Part of a small language model's weights: 5.29M parameters, 111M tokens.
Each number is 128 + 24 x the weight over its row's rms, rounded and kept within 0 to 255. Layers, rows and columns count from 0. Numbers have three digits each. The size before them is the row's rms in percent of the matrix's.

# down: layer 10 MLP down (transposed), 704x128, rms 0.135, rows 601-635, columns 0-127
# gate: layer 10 MLP gate, 704x128, rms 0.149, rows 602-636, columns 0-127
# up: layer 10 MLP up, 704x128, rms 0.139, rows 602-636, columns 0-127
down601 098:142130140132135169159130119125133111150120149108119137133155148126109107139144119184125115164128107177114102136155056103148140125110113133097064151145113136148118110130144101119149103121144125104131141126123080123107158167055123142125142097138113113155115108178128110112086109141111118117121119109168153107088082135133159140129119170166146129113105103131140100107110113116139115199135
gate602 094:119136138164109110126095176110125083155105123115122110158126142146098131096138110160131092122109139132132105178130090145124118135093118122160112098102169110177137187125140125137159139105156094118164143153133144149108109157180122164093163146153139118079152140123087135105107115099139154129142161151103160096128138076135111086143142098138155109159096122120139113132102143158110122128121
up602 089:125148138102154116155172096119118164172128110138134175111145119106151179131136145123124092121117110129107163117115120101114143143148113109134130145147152131071158096158123110108091154084118163113118150105129086132113092171107133104135089182097136141130077132094166125129110117096126158123115107158145121091114113100119121154143111154163127110121109137163126110144179126089169105118149
down602 089:106117105110117107120150114136186119142103141125102145110139145120123133094134164157133110088163082137143114148123114104121085109126095135089127143124133157069108092131125145155102106176132107125126154143133138122134132133120116150147134122128071121103118088137102131098093106092186203139160115120142170109154140142095140091168148136133119125145139144143148146126155184116154104119125
gate603 109:157142141098087128089113130137113138154154094117170179142105139156131097127115132163124088150136106062115146108144107125149138105114144101110097106155094140093146101115142102110151132116117137097102126076124148148078132147129167137105124108135139142157104162148119162141171122131120139115101114140171122112154145195132126133106156117073140077122151116156142151125095119110141126128111
up603 104:127122130153155109109160118149109112080127094118129158128155145130128154139150095089143124099111086152112116090142071146091124133142108127131147160099145176087095154171127144123121108164118137096129122114107114136090157128140097168109108137127104152132163097127127118102119110115113099105105149140167118158106128089139102100210136160103125152121140138112144088143140134121120096168147
down603 104:112096133118089139130137123141160115168098118157122147136149103116129148138127096088091122109133095119114123108127094123179134073110131137111132097125115139136141135129129127130090146107138134118132130101171209113129088154100169140138144125111163135171112157095119141130124132082114125138161133117150119105152104182166088108093138090103147101117183132128157140153132139106135174111160
gate604 096:112082140114138116144141120156109101129135109138170084140146138143077115103111134108154154139123137122194106165126162165149129120122133134112155116125121143171111094166171136158145130129098102133178109133134150143118151106159131100157198183124114146152089134112131115142149159129109148115172094110167083120158140125122146150150127149151151090109119098106115091152121121126120127143115
up604 098:164143123114127099143147121157139142092099101083113094130104105121088109160100137135124134105129131087108120091111162128153129129114135128145115156124133072155174128114135155127128112150112083138109143124151175088134115133108136097127117080129111103099102142097137086079082097161134098131094141108119130116107140139141167133148133123137078124186162128098113144153147098109096095149117
down604 097:118159135120088101153130141141121101105139101147156177144153123100199123110143112122129111103147111109133104097145114121128128114118066138132143147131111134151113147131113108110111110128146114124110124138144093112116141164149124165145147130127169108158125132144090109135166095143080138115143144136133105175137123170095135125097100136099091130085146056118152136063115109155096115097152
gate605 103:138161149134093122108124139116117118113117148151145114124124189123151135174128118126066127118099074129112135131100108110134147088104120146131147130153135104149142122132144125132171124105134121122167104095173134112134139097121153140146157136173062139104146170111117109186134154162109116109152110132112159156123154158097126116125172074147114142130157113140127130151127142125141112052128
up605 103:130117142093118086104117120177122116131142112161140132117117117131117092119095125147106111129156116143099113160143083186166109146125133131095131126104086135171067110153095122157097143102093099132150122170100098165145135116113125148120139116177113124125123147112146090200139108121120122117139132162136103086134127144123097128118109178126137130174139125129093122149084102132098106128115
down605 103:120153197060086085086118105147130129114099086112121154117165158143139137138126134113091122151103105136104125152120116161116107135154130140178142135121148128149108127148114102083136125123099143188157124126142157117164153089124126115134162112167151154124095128160112135150121166148085108116131159159148170136091122109109097115112129099103123130115154105127099119121101122132089136149123
gate606 096:126142169137152118113118130097145088087139128147135174123155106115160129141140127114155100154160144139118133126128115124138107044116100138126093112119127121120128124115104166086131129113182143095121117146083145132105167109139144133153130093164125125127108158156122150150137146151105138164100099112147155159136144151128062168121094171117122172084121094132139117166142155152154138118134
up606 095:134151145145115111149137090136114097112141173132130105128126109177106135151138132111121113149142137134127155089161180168128115121126136125118097133129110124126098132147156044167122120095133118133147095140126105137101090122090203151129140092142161171103155153122126138147147117150166163085107135084076129123147143120166136183123107140120150167129119131103122127129137128135120106105124
down606 097:109119087124146137169134108119141146160139159076109178143093143117114142115149083146120110149163141137108096140133141116103105170130123112139142131138099125140143084141158175122121124152127131110093122117116139152160132168098087115147120165130165156150118120118128162081121107152176127113063157091136102129146149084128142151136139149107103128148135103124125099079134099115124113090087
gate607 095:150133099145113143136096138091120117136134142128108129084127109141104173096114119077087083095091132133146114125112142142122176131141157124155149129091152123104153150099152130095140110092115162130107082095128141120153090121138134166133124137117132169114123159134091135146113129142148134130163113115124112063132149136140133108136184138134155113197113117104122093145106170151159088117106
up607 095:163082143162137161099127151148145153159136164128086150116180087154188094119155159148129131157107120136141142168120101156098130123066134115136117128152148150135111105172119084087163124132148114173111130147119093106175159136145131124105112150109111120104126110113131135114112137113127163145129150103098131122136125093118124122108130128158145154168107138121083149122152107181130143136108
down607 097:141128141122125171127105138136130131121121084123101126173114190100166148169155094193124138174124135109128125100164137157141123144135126110129120124142103172122119110121140074124116145110125131132132113143164147166148150186122162125117133128114096113121144137132163120110142124124091106127118110105156068102159138110120112132154093072084146135132137106096146187132166119108110114120140
gate608 098:124168133177112121107142123119131165097101124145097142110135164103104127123185051136123148102145101098115082097148114086142162150154144119108132139135108116126122107052131139096151101115105137149108149107142127140138105104116107092118107124114123113100126104106106115145115133116094143130131156127142124145107132158112115174169127131146132138135149169184132139110124136101100100107069
up608 098:115149155088126082148120108167126172125116076137095134122111128117122164160116132135141160137129109132124143120104157108115099122173150137147097151151165163096085119115138121106144120159098167131156124093121146110150091160131125156103129141082096148178158195127137149099132111145172107121160129098094112121128125144116112161131135120133178134145131157150122184162149110122122136122133
down608 098:148117086130138117096100086153164081128072164139149145084123104122123137129111085099169105131090144096130092094126134124118170142151117169143154147122083134166125114121160112107156107153144132162122132085175145147152136132146097126155146138131135138154134126150122162081136127135151074108103073119143111098131142097125129149124145151137110106122120165096120128124084102135123140118144
gate609 115:099143143116115130097088091144123117100152116124153109121088157145164119075110093100138167129137116146148151129146129144142095152148090142149087108137115159067142146146182113161134170156158114119127106131150182138110153126128137125104130151124138129129139144121118128140165124108119103070086173131100089118132172163136110153143134125119134105126127134161114153165125146111189134132113
up609 110:149121155105132145114111158089160174126129138119101120101137127131142100108124171101118110178128152119118131136095099134102144105130106162167088101154096113098100136146210067122119137084142148162090120139096147099125143132117087113114109128118173156141130164160116121156128118111138145114103135139117156103136091155164114145166092165126121133131148100125120112122165117121116106126151
down609 111:151148120109117088113141148098127149096134134146133102092104142150119153186160171098108118125100148129119091128150097130067115110118111129120164166136130160158142118161108151118165128116108131151136146141163138109149109161146167167183135125110151176115157135148161134135132115113142164111140150151170141155127182122101141133125092098153101122128138141138160126071108110114115125091109
gate610 106:153133108135134113124104119119109174168164110144157132130084126120135132112165123122173119118144092133159126143171107147114093092127125112137109092113137143158146100146139141105118152094084158141148139140138126126124143189169129142187109165146113110181110176123118143139130122134107150108140175124145102146094138136100160183098112140110132142119106131148151106155132094137130080154088
up610 105:138140171139159128118113131170104172105110086132132167127098157116175178144069129102120145123164084193128108098124121104079115133137118133120147151151143098139122126117108138138127105121131110118136083132096136126157147152084112124132168102123129117085135128120141134113123126134108119160158120092109125119129133150199142092137137145162146140132087136136155130124146172125165144128086
down610 107:148136165132106152102112111130146103157149110105101149142192092099126107133132114144151134110125145126136093115136141158120141123162119115151128142132153109087179150102116133098105148092093116116164098157170153124126094152143114115113120133146098111165129131156055133129125126127107135149090172127119101141173157157107128156133118139148064113142148114067155153140128172127130134143138
gate611 102:142118089157166062095113149103084123097151104168112154115087124150138141114154094149084146139155128136136136135162146135130138171113104139119144122159132151117131129128108128097131133106116099125100138125130110166143101114119085140135107111105113133136089157135094080151105089113125127122113131122105106094148154100084079125133156142142180125133105121153187137188142109105132137121138
up611 115:134116088132128149151136128115097196154159134124114098127123108098098142110169131168102126085080149140101154181131127081143136134091129115108099112071152122105150164115110121102130113120140104112099162147102099152101134110146122091106125115132119137146151120146123116130090105140159127115170151093129135162113127110124085172090131076132115145144124121162104115134105165146132120106098
down611 115:153157117104119123146126154133140093127105133120114120137135145151082160117111139105143132169124077178104113087146184129168098150133119155137160152110154094117182143129130140088113143165139125155153157168139091175095141145134115134135124108152136126166104129126136110146113096115140106155131104123079107103157091116093125141085083109101145138122110132097168158154113136101118124101137
gate612 087:119111140122179121131154093158128134141147089138141109170150153086148129153112139155099136086115117105144124151107128078181143139105105121109155139092106134173124086121119187108138131089144083085118149141189141089137184083104125151137127128100124097126098097120110139131138121124110108136128140105152157125151129141105142134107115098104110119104144127105088105126124096156100143133124
up612 091:130151150135146146161094182144121147126144144124097128083152145150144099112135125104146094100108131088153115112090130165117121134137120164097121099127078127117132118144152129074099084137074130081119088148112170115140136176105142140094142131113157143086136104114118089115108095109159148095114103132117157133121118118164143132126093146165138118111148139169159117118125135078149125111111
down612 091:157146135142149106126128140143137133148088116149114084157141097111089151169112137127100102096160155076124157154142180101136150109136112138140114126134122129144091104108116121123161097107160100108133166110143159146126142101134101108118116168108170117186097126127147158102168149143096111153110124154097125119147113101117096135115136111119130100204172123094108132141114118151090113129108
gate613 096:149150113153129139092134128134124160128117115087116108160128159129169118111143139086104125116109136152146087143177091083135143132154154085125128136150131140153152095115151143100166130119113106104157121148181133130111170132104113103194139134114092137100132119168122115076112137124120119152128121154128162104149136167077151145165141100122108148161107114144140102115139105114133081179118
up613 097:168120141108180137151138154149133086138097122104153120134108120106153142134124134142148095096096135127153125182099135160127115140140134106110121143108114161124132150055082146103199159120129134147121181141107124098131146096151082116126149185102097124150144102136128098097119147146137124155109131140141119133167149121131102114110148134186107116118112141133113118138124137105117169094093
down613 095:152155113134151162134090151086098176111085145105116153162127129101138124105128163109109099141137110103114131119150117147120138124115114150145131155120090117133111127173105172098124137126130158123107153118156149117129114139121084176107147189171157159138133083103120124138128123126145137091152107096132098127079114090127107130107147135105140087090156079125131119090130087159135099162115
gate614 095:146139114095072100110170144151115153144112093129094157116126106124083118127148126133145095084106148093102082138179131126152101146127092105080114156122130101182109161116136123111105110095123105119098139113106114132139105164119092129122120113088123110165128121169096114131124084112123135160137143189168127148119145125106139106120119104129162149104115094158118122134151145139152158100136
up614 093:114122133108098130073171096157130121110099139127125116093167129096154125142143145091132133088114157074099095127180132157126132124088140105124133117129119107131086116099147139112122129131115155122110120155111113141162088129134103138143124111125148099118162145161088102146131120136118118150143164144138135108091127156091108102135091127126173149040149121172128152100155108160139123130163
down614 090:131142121153150146128116122137122133045143154141150123174151118185143155091122124104102157152115122153153142145097124134095142085103137129125168176140143107097111123171123121108160085129110115143120132110084087097134126119145127165138152146147113133104142146208168129123140107140148140061120123120125105141133117114142117144131122134155156106120175111126166141160106127116116130127152
gate615 100:131103127122131111188114125142110141144115107098109139084140124156114123138169088159130142143108127169109093138120122171159163106102113175092135128147113149093165102186112136110159105141098113109164098138121089161152076092141118145112103115105111107117114126121117088165107145119150147126153131170124141134108127122135122121117144172098155096134144108131074131154108143133177099123120
up615 098:115139125079095142095138155114082124138134194086105161129126108136087101150124147103128161125121136113140131158104142099174107116147132106155124164117076120134170165069149133128101138115169139137140117104160138115149160123140102127129173140096144135107154138093105135143122115155117115150110101138131117093166122110108125145162123093158147094119118155138171132103168100132095103117133
down615 096:140144152144130126131129104115152124141090158099137147127117142159189126100117139113111139153116147095114088133140129124128081105131146132133061129141145173107108093131188121140099127164113122118115175106153141147137113108151106100072095157139093097143138094098131129143141162126133118104110143118117107154155144127107139128128133189142143147140168131120107087089148188124138087111121
gate616 091:142118127144159131087149124108138141121107114106122152147146137149129116114111109088115151110142134130106112131128113046137095135121107074147140117171161110140154095084129102125143183142148170084154117172139155139141150143166155117130097139125111111147167104144114129129120135165144128146138171181127123171145130106129138149108139086146093151157152131083103171125128110139129131161159
up616 096:124153120125136094140123143125155112116151177104103102141143112152144098078119138136150107103161142110140132135119144117162112132112084112162134105088119105154128118156142081119104149202181109120134150130132113143099146152155139139139113135131063155104148102113108125133135110147111151113179118116145091100108130082119129177139133137145154113132133177142152145116116109157111129197141
down616 095:122117142113109143105102075140135128100070084123103158127132155126123155124159148098120113126149151122115128137082139113120163158130143142151156105123151119097111089116103167108168141120127171111147133115138117152127125118097137144144130092091105110138149140144203128148122190152106096179120147132139156138133088165114120104155148172111107150100143080097108144143108127116141126098117
gate617 089:115110129131149139134080105141144164081130172117086138102140109111136158097148082096094075142127119147158111100144141135102108156101121105084103131122135136133122158124149130123152160144111146111134095110123146142131119077116153127089125101108155183101127139129146139146147068105131162116129136156123107147155147113131137136139182150174142158105159182163115162142104127099120121116120
up617 093:141116127136127135174122088149102127133138153096095111112104112144098147125107190133109086143134127135124095130134133142142154178144091135109097112112110144121118170166090112121119171168081191140093116117119120176110159126100137104128110069095116128119125108118113139127141101102085156141139098148140071099118129128166132111101151158141120155119132092118116100116122106104111111146126
down617 091:105113123130146127145101157105112120162121095170117097168108156098122139136118117126136176153108156139130120147105165094113129117127124119136204113145131096165122131169125110109123106131151135144098185133091104085152145140115121119149085124119102110106105120107149140098160144138111130133099144136084160123109111155119068102135156134083115151098090104104141107150136153143171118129165
gate618 104:153110100127118076142102139118144147135175104143099134175088094118115139161121134121117103129119154153129141135150118145143122108134121156139116113142109127092126095115095120143127115132160113109062111116119096111114094164165141149119155114126162131110110114142109119118180115113182188143092125157136187125155148099165148117097172082113165112134123115127135103164088106136121116120120
up618 108:134118144150139106122120129117134115127087160085129124121165154153142138181134085111172079121110139115133076139163100109140165089131104103134145112144106135086118121150139107123130102153138142134103175123145130129133127138137152156151108121087133162117172164120114146084112095136106141103145153126119135122062126111070114106121167093122146131163155164127170121108108128156091137138153
down618 107:108115140129130106137167157130112098102122149168167143096110099117111120120166148144139127093128110148173085133124116126107117165135144145128136108129122138131096152206124135106118135110125109100113182143114151133081096116161139151165099138145117138125089106122123146137139064110130142109125149151129133134183153129100124100087148096131105138156104152136128100176059134132106121119147
gate619 093:105152086151115134138142105137140121125159101117134156166136119115149101093085126102105146124111112134129160122101160157179118157117099172108168180152117135142086087120132166087137144125114171094141098111130129162131154121137115111114113104166117079132114159115098126140119130101152162106091113124116071159137148134108136146087127098119101127169134145130137114151126138143170118075138
up619 098:133167116147133129143137145157156115168149113119171133145141115129151104167145150124109110116153165146123109105150158146120109122098138141128084137099097127193137088120111115129156115108150104121109135146141054129096106146145111104150161099124080099107117125103081124155152122108153113121095127065114161096110149139122110098142142064131139160133110101149142136142120139098103106128154
down619 098:150157110155133128133124110129133183153082149119113126104097098173097101119162160155149152092093133107140146156117143135180127117139101127139105123134161122113129110124134185090148120128143127092136105103143137136160160096081132133126142162119104114160126124167159118142101115103133103126132120094202095165107158115094104115125129124135077094136114102097113128118148127164102131099120
gate620 098:134136124103127122093097157114138144150147116148161107117082138151107125125111137152180064099106150113122124133122135103143178122130112077087105121155126115149097124119134158102154108117117095169144127108158111134153069139116137133147087150099134096160161137153158083107115112108139113141139099151154099069160160131133157137128126104121133081107132112110131098143103118118140094091121
up620 098:158120122161103112149144154110113117112153130137101134140155167139098107128088144128101110159155123125109143164117102149098083132182113110166135099093109112136130161120153145128155177144119131135123138150130150085098124137100116079134117128123140153113103152154091154127127159179160093116137103149125081118109119109140096143165181115120144130095135067142113152145157170109113153154135
down620 100:126111159146131086114109127137118120143118124158140087161134109182068106164122142118148121138130092146124120138100140127168150156090111091131144089129109120141165091124090115108164191105113121130102174127132092118130149159131118127172089142162087130115074115110140098158128117127114144111186110159120143100123117129146156158150183142151106147118131115142130129131101127109152134141112
gate621 101:110176111118098075148120121148153140165184080112111131129128100118098147135145102106103119119105119141128145090146151144159189119128117094110112130087105137110115130141119108123120152136133127150127108107153164150147117166109085125112142177101109149106144122132087118110111076138107148113097156078105112106129166144143124128109144189131142127114159109162117126126110126173113129085104
up621 096:136083159130123103133131115158130107156148128153145121145103112170100085148127080088151121170115107084099147124161100126132132136103127119119148076150166112133126082143161125109093156089134110138137096110122130104125095127129118142110123135165171145105108130123127129115133137133059148146119165134103141131097115190150140101120134095077123184104149127142111154132149122150164111135139
down621 095:118173108120111115165119128148156119128146112160140142145139148149112139114145168068149115137097158115154128134126116159148147156127145076096143166119118099120095079168113109127123099113127158132159121138160130105134117158140117143122136133085153114102163185137142163142087136127116119182137138154153092142101147120094126099134096084169128102150132138081137103105087144118150143121096
gate622 098:140151113148100113152124165136128135133110126125107125106121149176114152115134116133156115124124141125184147163082147167139091168134128133121136150137154091118135161109131102114130150164124093159157116130142099118152170125132120128120143146126090121180176150123114115138158058165184152104160138160126098098141155096087154122129092130143161103132101078145155100127096129141122135119138
up622 100:133117155134108109140103109136120115084139107095158149119151180136149157081107137109095162119107100137118139123147074118087149134160148156091146127126166139170108131127146119143135106092130134113066120086121129115125159144111104130131114138129137145089143178125152141110129156092138153156174148120081128133143123142114094154143096164120123119086140113140197120118131137172105134112111
down622 099:154121179151115129126118138131141152154132176099125119157140098144103147182128138170155111126139138092134100116134161140131123119086147132103108094105116171136154162138142143136118103125152084084118115108084092107146174115139103130120146091161162158160116140144139098133105111109165122130177101120153147152162110115106077160114110083083139120132144121117102167139121135134164138117130
gate623 103:109150126148165094145075133104141152094178110165137126096087140159147137135130106147142115109087134129146146120106120140118116132102132130075097108123123142125120127196096161106134145118109114093150111117089071108170128153106105126119152128134112131140137093085114126087140092121119150127099150170103128154111178122114143132157145105125161143156080106143153106165121164126130150137117
up623 104:112165142074116118112134146173137127111155087119126108133091129150112160107099156134131165115138117095107167144154106119097080139120123132081129105121118139147138167141135147108090133144172083138168092139101130112128107164135103145126150157104120096146154076127128161136115135122135110105108126102138119137153120162094155072113104107154128099131150102106100192113152150104100119125114
down623 103:104080101127126125112103128150196156145095142107086134096087138116116109148099138168145103103126133112098141172101121108164105113135152093131142128148087092119136132111124159142138129117160129160133121087118152117135142138129128108084168162135100127137156080116177140145121137131181090166132127132120049093107130129155166121117133157120137137141149153120121116106145157122133147124135
gate624 094:135075116077077117106102096134142162180108153124093102135115146103123134080112135134099111116090114129122129079169135096132124063148140128153123131132134154132112123110143127076092139111160150106128127120128124146110091131137105165167122099124122143141112145121147118149156116148123125123134100134112143137139125160161137169134076128119125112132121094123137150146135134166161172138204
up624 093:130128085136122090146124192111122135111127163137132122098154123089153141147142154160099167132145128080111125158145153140159125151079149118128189158204118112135141146131149129124142130131150117138087111137119161089144158113138120076103117135118143143146114141115111177135130153092130149120107148115148161092113138127093114147083153133136109141152111106163118098125125177132101110114151
down624 094:113091164092117137096062117139102110113166138108139123136110106164129090121174120153120101132076135141144129133142112127087111117109108160080113089141140182115105140128103103074104108156146144104147106111171135155143121142153110132177114150144108105133085114128169124125119150118110080126117125124113106086126144149154131099155106165106129139132137097141119128141138160169155133129100
gate625 105:151139124149089140156120135123133128124182122135166150132121119137174101110140188140170126126119118155094123098138101117123128136087110126121118113109119124091150115080133134139123142099165113148163125125132130198122127158156081158115098128111154126137141125112098164138172090119139133107070128153150115090088156123147165130157137148154163111153146123146139177131092108164121114156114
up625 106:152147107070120088125101122124066154133148115117147128101125112140119079077110134124114139159154115165130156091129092119122115109157136107090131148114159148112134069132153105142145146125128159164174136153129099105112099147112154123159126136110119142094134145095117109102119098159110158153128121114104091150120128135124158116147125137103107166140135137059099114106118179137099129095132
down625 106:099087147147135152093132142149122115129127137124135171103096087167117111133170146118118134079109074167131088151126172101126129118140131106111111151143161115094117127171125132148136118112110123087130130171106129141164120093144152099166150097134115175198126128088142125096118117130165128169110128117125151133149098150133106105112083094130137168152120113116104119111121149143106143129092
gate626 095:161136149177138117083146135142108122123153106168159134136122121091117165174104129137121128107112113091115133100149169081108166093140124085159199118128114098131122180160144144130136161102138112093141095136154137156116136139097133101153114107127128128110113140173112111122151143133125141090108130141123124149126118148165124183078162132090122101179133119128130125108144141130153131157150
up626 099:139138162143142138122134131139170095142119140119130125099177105099107092140110137167133089153106139186127113131076156090142084164091114100108135133126121090101125131115102142100107141137148152163146095113134094101121142100126118085106108117115117174138089113129142162106139106145119122158114142053127131146087122072118154124109083163115123123110126120128120114136133153149157126094141
down626 099:140129115095136175102142115106086139129098137128086139181124171121104111118109138107102113141149130109125187106123119104118171145158131162136105107137135107086104142114117120133105117161122157126117137130059142106115125121143092122155138096151152083142129120088100122150130146119117136138138120135139100116073139168149126128119173138170150137103101109184133164148129099079135142147093
gate627 098:096134142161121109144097117168099184159114141127115149166117145104144165084087130115119140122149088134090086095115173113162135147150122111127129101109151105121112120109140100177148121136115138159166099134106075097128138164164147125153137119107100133089184117107150116125125122124154101121147079111171145136123158149138115158141105122137129101105105157104136091147139148122133140146164
up627 097:138148143101132132118140130099126139132113189122151110136148128132174094091172124146116107088137108129084125160151166114113126142151130095149085148108134144135122126148078095115153116195116148131148117135074132108113134142151102121099076149170115140104115125188154125128135117123126106105169160125136111110131143109097143173139112123097169148112127110111177154102122147155122122096115
down627 096:108137151138143134082102150146146091115112119106096086117137123100069099117182095140139122160115146125128158171145129157079140131166188124100148149134152151090161146138110106110111100137100106091119151121127133136153132126149136150179146141100152128109083138110092128138106142132138159106094112154135117118147114125145157155102145119128154143187167124151114127125135176133112099150140
gate628 091:172148146183124143065138153163123109133108127133154124126124074100139122081134167109147089126127139128125096137122167131126117089126100094063123156117103154113149128091141129125133119112149092168152165099115109150127121144105157131132157098144084133161132078106162128136156109147121131090101133114154153108116118139138131127131142132151103126100123141124112089138084128118089179126107
up628 096:161134143121147105111109099147146123123115162109122124147147128161137106134120101170173123091166108078148081145123094127113149136106087138194122099097136110124122118147163122147145153120189133133130144121096142131128133172111136139138105113111129138139116171106120095161161093150116118156121122073133125126119145173132132113143110092167115145128131133116154183153144134153193101141134
down628 096:167120112132129105110135129164088122133140127081167102102100145089144097099149133089136112182116124148115095109161171109120134082114106099119159096153161114118128139122104110135088142180095099139154122135136098174141158132127145068141138077156170131103140114126113109124117142111096100114092122115115109123096146133170128142152138146111137093097101152151157140126126154136125110103128
gate629 107:141136083138128126119130123173153196122124105079183126126128137160161116151114146111093103143156132128098081140128140119110101151134082149154106103121105146107119154136164123089141121156099098166146141129103091151152106156128095129155150087127135127134109140125099117116109102134071149078127112125146116165168165127121147102163102148090103129132145126123152150128094139155118115150141
up629 098:158129097093126125145084148102127138206132166138113113122108148097132154171095122141157118110133102151140113118173099139110149124141140138138119127133097144130175154125138164143150129115128134113118161108161147122127084124142098150114098157177102121140121174156143144106114147182151108108155119087127134133118151092127126138095131121114150135122102173125148118112137074158171126073144
down629 101:129147141105147122158153130109131150126184104131104169173143121101131127098107112125126132139136132140135127111104158152143150126110149051120106108126115123120138113132146090099146112118111102124126124122121119105144126149134105153131138134094165126120167072104163091172151171137184171132124163135114133130112143120109088161177124132173102113097113095148118074109104126160087119153137
gate630 094:151121134165103143117109116140110118128117143127097126104123136163108153106146080148092148131113105145168110114082064129129137102142140128114163134126100142127092099173113126142097171155147141087109130092123155117176149104108131105138141119166101118097093129147107099107126117141103129151085144120129089094148117126154067095088136104147157114093166112096153145141127163143138148131138
up630 098:114136148108087137137131157095069087153145118146093110162097102116114132160141117150112136145134136102089106134128162166118110110146104062153142117141089165118138128118119097123099120108177102090118167140156108128129091152183122159143155098125128141088165147080140137167117095134132115116163096130120131113174136130107099134126100142099104113132131130155140115136130099131152130094147
down630 096:151109147155124094096121144140194146111105123138146146163157111135167118089112133150131110162129090133096191132094115154172158101122125160139138133121163088132112125155132110105169124111114151139137075117116141160147098150094148138119129151110148162162117112139123119098163114114124114170156112118161167171097144141131177113138134138106126141177126118151111162122131170125143130147116
gate631 104:160160132112115131126117108104159147131172105145119171134114136073128098101128133110188116073141115104153134097126146143132134124114143127149098134122119112115093111129120125110119176118126184116149156115123121161132116099155058078154052133142120148116139122139107120155136136142112107124144180103165073147139128105119149147137086127142131161121108146145099108123142144140104154111124
up631 101:120143138123144121121132096114137105137139135151117106124121172127135081180138106147152135136122137141093115126136134090107165146094079077131093163107140153109108155145114126141141104126141122160095179122125140113098110135170132112116123139131093110175128059166130153166142078124176113089144123128104132146112139122115068142138179136118132109132133139115142137148172126155112169097143
down631 103:159077136127130108107130130113157188115154097134140111175151127161113157129126164106124182166110153127114078101123137147115093134140124127114161075108108165090135115072130128150103114098107136104122133108109158145152120150165110099113097152135103132144125102137111120110137125111081129172144129119149143155105146102078122144115128132107131067101123128160114121166143097134120140155129
gate632 112:137174165123161114127115132097121124094143147139124106135103110079161125115151103110135126106123122126155118109123119147198157155112142156140111118102106163086080157139130118099139083144128127101137165117139122137143114142167106109141084138149184143174122108086112097093134137155133138101108150151130122106140164127142101118110123151123106128138097184120157100169125108173121145092153
up632 106:107104158146156103106081098137130131176124163157072110158090098147171103100137148148132142141129136133101101092133145131121124115135179103129079122112124115099138162126122066128101135132137155112175129117127109143176133156129129126123117100109131105119120091153161097124166102154130129132151094128115147121091104115123118144116142100142126119150057145093157157105131106137150134087134
down632 106:128104110144138122128132170085127130143112090136113127139167156170113108164103147104087112136112143138109166126117124137085074131146141155197093157126155104158159136097139121144133126097127117110140091116119136125094141121151122184126145122137144123117121161140122146103112113118097079089150145139093125073099186078105138121135123118116148111129135123198121132100120132122141111138124
gate633 103:128116142098086066121104141154095137135101149109127111131106117131160136116123167133110115116125132130111070133153095078145105143165126075093143130160109148126135155147154151134135157147140112122153090171121152154131157121210117114134123161123104111134100132138158141137134101097153164113125143117113136113159149153119096095111136101134164115172160133135119093136139155122184124153141
up633 097:114112077138104091165169128093104123124151115127120179104169127108158116156128133130099111101127172111140160132161120146108126127161087127100123124151116109148085126102109086123176132101117099106163149112127085132114135108130072153122126089177152108160140133174111137099077123142140157121099124157112139175123132111112141152133134140112122106123119112162143165118116120136100100134092
down633 097:116085134112122146135127153140109074145134071115119118128128100125121121119105147134160148178107102157125133088148128125140076130158115152090106074126191145183157130126180134071118129104132113129100121133161152108162112142166126151150132129133137123143156129163143064118124116134140116130106155102164147162097103140138099130111131129100146132109160109143136108138117120117113162165138
gate634 105:153112078116129133099121140158164129110135127131154175170114109119148100098121162096123122150145106154117135153141130096109106099147112133090150116137092128132104120179137113134118106157147149106120149112085134126188138169096144121164095173140116121111108128151128162139156130128107130099105134129128125160118132151142160132110169117134160109176200124134122160137081135105079146131095
up634 103:126119099124141077103169138123094152102130107131150116162127174143113086153103142135149095158101131129105140132149158116132152083134120112121104129087119136127143169122113070131131166117148097134084135076139090098119165139156105131140146114130133147131086160108140111072156130139117168102099097124134167153111150104124122146190161155147137128143120100132108131121100143109106165121130
down634 101:125117129125123115125187140165182157130175093115116129094141126166094133180127155105128170094120148111130124158172117130158131120127154148132126102090128120117116153109140134159140121141116143123138152117201115165103126111146166056112128126098111150133106126158102135121116131134158106146126135141116112117142157141147142076121100148094140126149150163159111106132147097190113113114127
gate635 092:120125127148084096112104154144132135124151105115108137145114124136153099147137138112163123137095120131154124088150130138149129122168155155141146112158133083128105158118195142159123110135123127133132125150165196183131077131110063135134146140119160119144139107107114096116132132157165117142111157113177096133122140116117153154124121134128145117106145099166106135144120124187187115157163
up635 103:161122159130125111190145101126141143161135107128148136137108125163120132104127116135157161104138110171112118126099171117141130108135130115142125115096092105140127117133145130095137088156146125126091164146163091109121140069115146128136090134119101140074143077146104103151093097103117099097128146149119148068172125109132095110166146088106137076126150109161140107144114129125128158141103
down635 104:088113131104091133133129148125165113122174129094098118085122145111137078130155132173119172137095081104146143134138105146137143109180177096138141101094154131140139119110125148112122120140093113127128162138160133145112143122110117160107106133094120122122063122193152126126151105115141131093098137144132170095157175086125119138122146119105140127139162103160147124128163100121139094111119
gate636 109:110099129084122115106134114165149094162160120097126104170116140116145157132180141095101123098086115112084115140147120151146160110112128117108098124154125184090093139147147108120150117137129144095154129119181172166151113104144087090132108129157100145104140112100092129143113108153150111125144167145104155158143153138090140097127155144104141098121142108136170144141103123145149158149144
up636 103:129127114105157106153111155125115146144135118113135157105138163152085148133118116178152147119111166144127085117132109098090150110123100142136136118101081095166211113115096116122145124109136117142105144117161129124118120115113125117163104099149139216124127153167137094109111147129093125136119133137153094116156111097159138162117137153139143099148155091138100114125149142094094101119158